Weights of a small GPT-style language model, trained from scratch on English Wikipedia: vocabulary 2048.
Each number is 128 + 24 x the weight over its row's rms, rounded and kept within 0 to 255. Layers, rows and columns count from 0. Numbers have three digits each. The size before them is the row's rms in percent of the matrix's.

# o: layer 2 attention output (transposed), 96x96, rms 0.0729, rows 64-95, columns 48-95
# v: layer 2 attention value, 96x96, rms 0.081, rows 65-95, columns 48-95
# up: layer 2 MLP up, 256x96, rms 0.106, rows 0-28, columns 48-95
# down: layer 2 MLP down (transposed), 256x96, rms 0.0602, rows 0-27, columns 48-95
o64 130:119131174169170175172115121159104129079149122125127126148108157138132130107129137130123112118134131103137141131149159120112106142100118127146117
v65 104:138162093137131113109161178087141132115119171126089148094174130108143116109146118140116123125142154139111113117119169124126122123154128123204119
o65 105:141143170175146127155101125148109117115166153118140158140114104150110136126126158112169149094101126098138136124118107112118150103112156149098151
v66 135:104167089143143135129109101152105129104110126117135132149132109082097133170131121140103105126085163119128130096085170167098127181109125135123127
o66 135:100148116115152089135113141094149120156133133099095153099129119167109131156145125146127163110130121160108122149125132133137157117110160133134141
v67 089:160127139128143089132150128117142101180132143145108125099133113105106125165107154128081144124141079148133141124114166154118144123178119164195074
o67 087:097109151159123148123098155132098124111129156135182131125162143158136097115122101149126134130151132100134152175151077152108122127097166169117142
v68 121:140084137141125162128139166119148108174141112150081080108095124175167115101140115110142153123159106153129109107148123111156124127170145124130127
o68 116:145105121133121151127166126151099122120134149162173111169119159102146135110119136109112090164122150091157108152124104117087102121140103126131124
v69 104:161104130158121109195091134092118101096144156114148117107142127169144085104124143148095185129165130130106136129135115167143143120158147128148144
o69 103:074105146096121154086155120152110125135117119151141156130134143102114134099158115114122057187118146088134150126142115126105133157155093109157113
v70 110:131124124123130132123141166152150105110108146146135126128132114122149117122124094164112116125112167122154132119125139162128141106139155124218145
o70 104:154111134173140153117120128140111123093197135103111087109107146124108141124099153122133192081175134074144142132155164101144107130115116138103125
v71 088:129122151097105151185113118141119131092113114112144093144156161120170133124176109125100132143110152128146127156149097130097155142086134103106158
o71 088:134116117117134134103120113100143101137157098129099095086098140094114115142091117122128135164139127115143134124104168131162134126161104123124126
v72 120:106136158096120101092123161145164142145092196113140165086173079093164095146131114106120131146124150095144107110126069145148131110091149132167150
o72 124:153154128167151159150110124143136133105156112121086110126110155150123112117090135136174131107160117153100154116166176130110123133123124125120128
v73 105:134132129148161119078119141131152121179074130123142124116097129096115122151101132096172129142142140128104114112084113102137119128158135140184074
o73 101:154111111155119126148131141138121167120125176119115139162159133178138130113148142127128152107146133153101123126178100145110129136117145117116150
v74 137:124101131100111144159137083137091152083160127115132132169136127143088138097141163183128111133104102144094140169135161149158138160081114125067145
o74 133:125126120094116111107150119118148104184098127152160152102118107104139134157113095125096126155100127102153127140064110133123133106176134141124118
v75 144:108117103139118174160152107140116153140163132115134189153123145147068144124105129151114129134107102086122135131137189134142122147117114134098147
o75 132:130152140098105082114131127137154109149088114136158140115118120114139107147144113133123090136089115153128131112094109111126128108134123138134110
v76 093:107124147134136102130129125133148142139073147125117118119112087137151124181168141065128172124116131136180124132126101107145183119155159135105141
o76 101:109142126106141183163082125119115148102160101140067080110132152124127120093091126159113114148161137134100116129141149159114119134133119117147130
v77 088:133135127105137112116140111112133112132117143169105141094111129091103139127080139107137126129145106154084129109122183125152082091193127150123093
o77 095:131134120142103130156149149142119158141102159110176167162157092153142124135169130129114110122118136102130124142148066120085121144109156140149122
v78 124:131120158130142118172082114121143132114177117170153127126105146149172125111119132154142108134144123125128098131165058127135135166106106148106161
o78 119:120100113145119138094175101128137128119125123140159122169139136118126143134145129093134121174116138136136139124115156103133134147151097093157117
v79 119:153106122151123134156127137098132134125177141132087134139123133180106115101152139148120126156100116121150127169141133096169153129130114099132156
o79 127:159106133124105135093135116137129102125133124157161119134109130082145141120106132096118104162110132102145121107074113135127121102162117142101143
v80 139:132146125140120105107095165100134111162081123138106158063135109114158131144080141085153156152132118129125129105129099125135085111225138107154091
o80 141:134125136146126158145119138145115165100156156114137124154157141138125109106158137120138099113137132111102121104179088118108108144119146121121124
v81 117:128090124094127102180116107128105148120145119138151135174150136149106160123150142148134127162094117131105125160147138140117167151064112123124161
o81 111:132105110103106127096133131111149102154124117150146114091113134108133131140097109127108139144132139104149137125081143134143118113177107131128113
v82 089:128118097123164091107093121109113080115131103153143124158112098119110149133138125130095092168111083134110155149105182116123094169109117189108129
o82 080:132107096134104089116165149119122142147106154127192150128153104131145144154132118124100166121127099107136096153098075113117138103129162135140136
v83 096:114135096147103114094115127108133135146116105123108107090116086142150121137122131071140175122102140116138104088121044109131110124170144117108125
o83 099:119146110114123142149137137140128158092141127142095141186140158128122119099155148135143073150134138159096113105159149132121136147132127098157113
v84 113:134112111104118126160125073117088100127166108142123103165099171136106144101141175167125101152147051151113131154127193139141125104127134146132127
o84 120:117099134104114110117153141139110118153075148130189152123144091125155126145133078134073137128119132102161133149103067131140117137122126148108120
v85 105:149124129105116101105125092145149128156155087183121104120105123109086124154127109088120150116143079143128150138127147119137155121136127157131107
o85 111:089113118114121132122126161123105140104078125123146120148151139131151115116154113160093110136159124160134125161146133155146111145102125121149117
v86 106:135130111139183152112116121154120087110132127173136102112090170128075125102100151153139100141126075128085149112134178139151058147150140153120099
o86 111:118114103140099085138175143137126152160083164118193159166158104142145139147176136123109136104074118103135089140137080107105123127108156122154138
v87 100:142184132104130094126139119142120125132130065165126167147112163069109138157120111117118086138140108106094117155129151106110140135085154138146082
o87 098:159130140171144116124101130118133131102131136095135122127130106173129117161131131148120193070137098165142120125134136109164116130094135107107154
v88 124:139082158105159135097129095124125114100148111123124099167120137124123118096137122165138086128142125139131097158136109120168150127084109109149143
o88 125:160100119137116128119163114144129104138125155136146115132108107117135155122087112113109172134136127110156132142089134121128125120137125142100140
v89 089:144150135151148084106152122097143159117091112148150153106150103140123068145116142102108158114104165108112147062120106132144117121148120135158124
o89 090:076141128111122159138123133135138130125125117111095153135140135136119124106160123138141105149141144157093141108178140148100142158120143121155101
v90 074:102136113167129155091114128141166139140106120129119098135160106149144122150133117073139093106084150126135126092091124162118129181173141118141176
o90 067:131135106105118135158121139099152145104167100107070115127135146129124144114144160093162140151147173173104110109146134132108130127118117149133130
v91 115:124103117136121166153150113066117123164153110118136158137122171168133137090148140171116119127123070128117138162173132125152103135118114142141152
o91 122:142109127114100129095161117157121120133112131146182124148119114096147128128110115102117097166110132121150128107104100105135111126135101129106122
v92 117:152097113131139144141125075138118122110180095122124058160082149165128135123134128125140098102146095147124132137138208156134126137140152134117141
o92 113:085103122093109096119167149112098110145073121148171151122148124105154134129156106139087116158113147108155125154114094143142135138129108137140121
v93 125:115111138126137134145116123161088127091140119126132071163138119139094125111144142135100155123079130146134138146136176150101149145134109139058145
o93 116:081123116078134125138156130100137109178119121139127139074121129101144138133107115130094112168126143084133113159084086144104133124153153160134119
v94 104:118102148120120106152127136159131136134162147127155107118109108135122097138153163143084132137133129124160102152148053139130153112095114150116169
o94 112:097125124120119156103146112129128104112133078135110120113129155103142123113080104124129121166177125115137157150108168144136129148153119139130100
v95 097:142109123145117151112115176123154150131194149115114153082117119132152095128147139126123131099151132141144140091119080168106151179119110116111114
o95 098:111128139168133103100134117125128102133128114187131116148142178116099146111151145109193068170061116139095141134115134137099166112149136112170155
up0 111:122170118135113124146122137122117136123084141143140110152136144151096114133165086160168129113108123123086126084151158107100191176099132156126141
down0 097:157114183112112137124140090118137114102179116125138131146119161101119111087114163138115124117130153125132178149121167075058140118156135136143138
up1 099:168123130141138128119133083138163130121121116158084122120151127116115128093120132127114138165153130144117122126127088128136156190105091163124151
down1 117:084126062102184140148117139105102101133115127138147130137166133116111098131122113126140144096125105144083112150135162102139146121148131160124111
up2 101:110103151128111178149117113167154129115146127139162121180115093121134139115142130138167106149104132117081117125112179115081118107092119124130157
down2 110:094097095131115151120093086148141150098080158109137161152116142116126116094153117137118162144090135084130121075114121135112145159141153145134063
up3 091:143109162142094164139114116112134074135166137130113137127127132155116119108172093091136129125130163122108154134134147126098126133100081158143189
down3 071:148129151117106142144115122149102073090158134200122137132135144109138160093136086119113116148146103074163142136141130108131105131197125081140130
up4 110:102094159138137156155144145082146142097125141126126176114132134093177158116129129124082133146108139121125153118151095145127119147122088131121185
down4 117:126096156172186131135135107138120169076111144126078116171115109153108118132099109117101115121147103115176099129136106112133138148096141120137103
up5 128:132128153140126167106118142121167084075136100143094099154093170110148119106138120133149118117141135146100140143167155156084195147126130115108132
down5 141:126129094185086148099136139122123114128129150096097132159085137144129131090132135123142121109176093133131152129119102101151096153155101150109110
up6 098:118108153163128103145152130123067167155160154091106085113117135140181134134114135132125125124113173096111108097152129140080128101172134099147135
down6 095:093092081124150124126161125118117146174125130100138134136129128121106130168105128158109131110126127160145116080139103166135150117105149110176103
up7 102:139089130164069163136121096109132122164124149100124136105134128133100099151145109118119106144153174102118178113191127130123124135126078162088159
down7 104:177169123139145112122109162133116100113106134154165113108133123143146122112120174145121167123130137148147108167122102128105116133129152118151151
up8 108:141107122116112095149141133148124115107159103128144162142085144138149109126124128132132166124081111139124178150136106147126099107162137135106191
down8 115:127106125101114103117091149130149125119155149127077103098143120132134139142167113154131156118175083100120186139144102169114112160113161145114096
up9 102:119125126120152140114139185127148110100148102124101175140121106107099142108186120148136116148126136133115156192156143135152134080103132120117149
down9 118:091134124133120157135130131094126137107121130110146121182131132123165128168077139112122064110193132149121171157118138072110118145161139139118104
up10 088:116104147134109090135138105134147105102153163157091140133131181115163111126118121094117133145132131121126134112138082107087128120117136136145135
down10 074:112115103159141085119198172134110141177116109103164119143094088107094123171110096152153125115097116127137158124137130124129146132153149110095121
up11 093:176106137123134134169123123110134095132162141126119127110124109172147111113161118139140141113114121167118142179165124134139150127117135149113181
down11 106:148111079132142142138163096111079168087146120150136134133122132128139116140150141090105122152082112120133158161139096110159153122149111117116148
up12 076:116118134142120115109094124102138102185137140122142091122095131114119106119132114127126086158100129093130178102145087140111139128164060120122127
down12 105:152159130131154090139113150119106103099123116147133146106132148163152116166144142180122175109114113102109091116135090122105112154122149120116175
up13 119:176131125145134106167136092141125145114125148147101110119099135173099130130165104157077142144142135121091111102132097119095141152128118111109155
down13 093:136105127117132113127158146158144178136114116139146137106115140101111107147087153154150108110182125123106098129131140163154107157140149177122079
up14 083:101130106143135109141120141111143143168109149134125179145159150115094122179166102150120096104094137153104152135108116152078153117155146084146140
down14 086:114100112116119142133153153112142142147134083161114077100121133136120105154075118138138146146165160113117114111157093115141111168112124127126166
up15 078:136107171189102150164108107124131097110149179149123064126118179126176140096144112097123147136155132104111116100191087135090122124098109090097150
down15 093:117137141125101135162104157131155114140115121142162113104160131159131109169167089133077145137155148129132154113152103132098130129124104140140143
up16 129:138139174135144122162094109135148095077151127131111127132118161136116125141156133152162115138154131115123173131167109133085178124090110139091139
down16 126:153195127104103098183128111134144135092136129148155109145104103121108146075114119144114150199086138145118124126150096117125131139135100146142169
up17 079:156163142125125092118085133081170094147112164156164122147133104158102135163141126146097163147130109133121112146102130134124148151137153095166135
down17 100:145127126142085094136187141163150122169125123103143107111101143083131120174108116107141105108107157111140119131109154121117130133099096134151166
up18 125:073143139133119124128110104104137103099129087109109125117117139124117107153171121107149115119181171059131126139146174098128162182107086143130110
down18 131:114115141149135090125111121123096117114084120124122138068101107112170133136155113163102110120174174074138107126123128133132146158130124129144107
up19 100:158091146158103155164118148113143145092140169145088088128127156183170103117133127144131153108161140143133135113162111152107111133137113091116175
down19 105:113117099136111151134162103107105134116081118121111124126156100107126137145159129107095162144140122131107136121131128128103104099151169149121099
up20 082:097140156154132117160125143133127125101124104116129140148149123170150093164160124117144154116130150143092093101172102146115130134131159108157133
down20 092:140109133089176093095157145103118077173109154167106149128121125136090110133144131163130130067141134089109160148146170099151108101165124153170133
up21 113:081122128147137114152144159109150084126123087084113154091115102094177109136156119105150134110126153121120120171156132156136096139157099131158113
down21 104:145130133127133118169172127149126129080153131137127112146146157118117118161123093100161099155101166084130143172113118100158094151150116141148101
up22 110:160092150144129115089123154145159138093143129159104066102077159118122115112142151143113133139150115145122129096125135132098156156149130156156111
down22 120:081108121139108181159140165143104134136127140106159160107139102152175133130180177116102136109162109125119172094116100154141137111145106126113106
up23 106:133093125121100155137148107072128152116129147098111137112134153107156128121146117121110189152172183122138117182160128093131133162143085135123124
down23 117:116129092137122146127125077136119137077109138120129114152129168106085127154137148147121079131123116127082101116108150106073126173113134128130125
up24 112:098136176171157176152115141128109116115135087110123105124148140157096083180151094132129125151124150132079125126129135109120154087138123092073137
down24 110:077112098107141170137120161160085138155123131137090101131150164092149117164169136126132147102133117145141140108112133172107087116138132146073134
up25 094:142118098132139108113101143137141106145159114149167132165137159115079145121111110128144153138167134105103150191143129125103109112124145155104159
down25 109:144130121101132116141183191161144117173119107099118144084096157086158104160115140113160147132129156159160092101102160125118137129131143120103081
up26 085:152141123134110112142079132118150119140161157063113127111080108169183101130120156144143175108149144128105163122128104139114135142101135131093141
down26 060:100126126089174113130158122127091119119132145107118106124092131128143131109174131120120143111129178161110153135162123138180097120142125138124172
up27 098:134107126137078123132081134131145126100108148114154084142126091185157116152130178140151117130092141104124135080106108138094171140144108124116154
down27 090:101124147125101159093142122155107151132130091101124128154116110145097156132159120128077135110129136168173166133145093146131122130110138116128156
up28 120:186132135119086107182125098133122107107114145140139094141121104135126110132146167172141139117129134118100135107131133140067158133106143113103161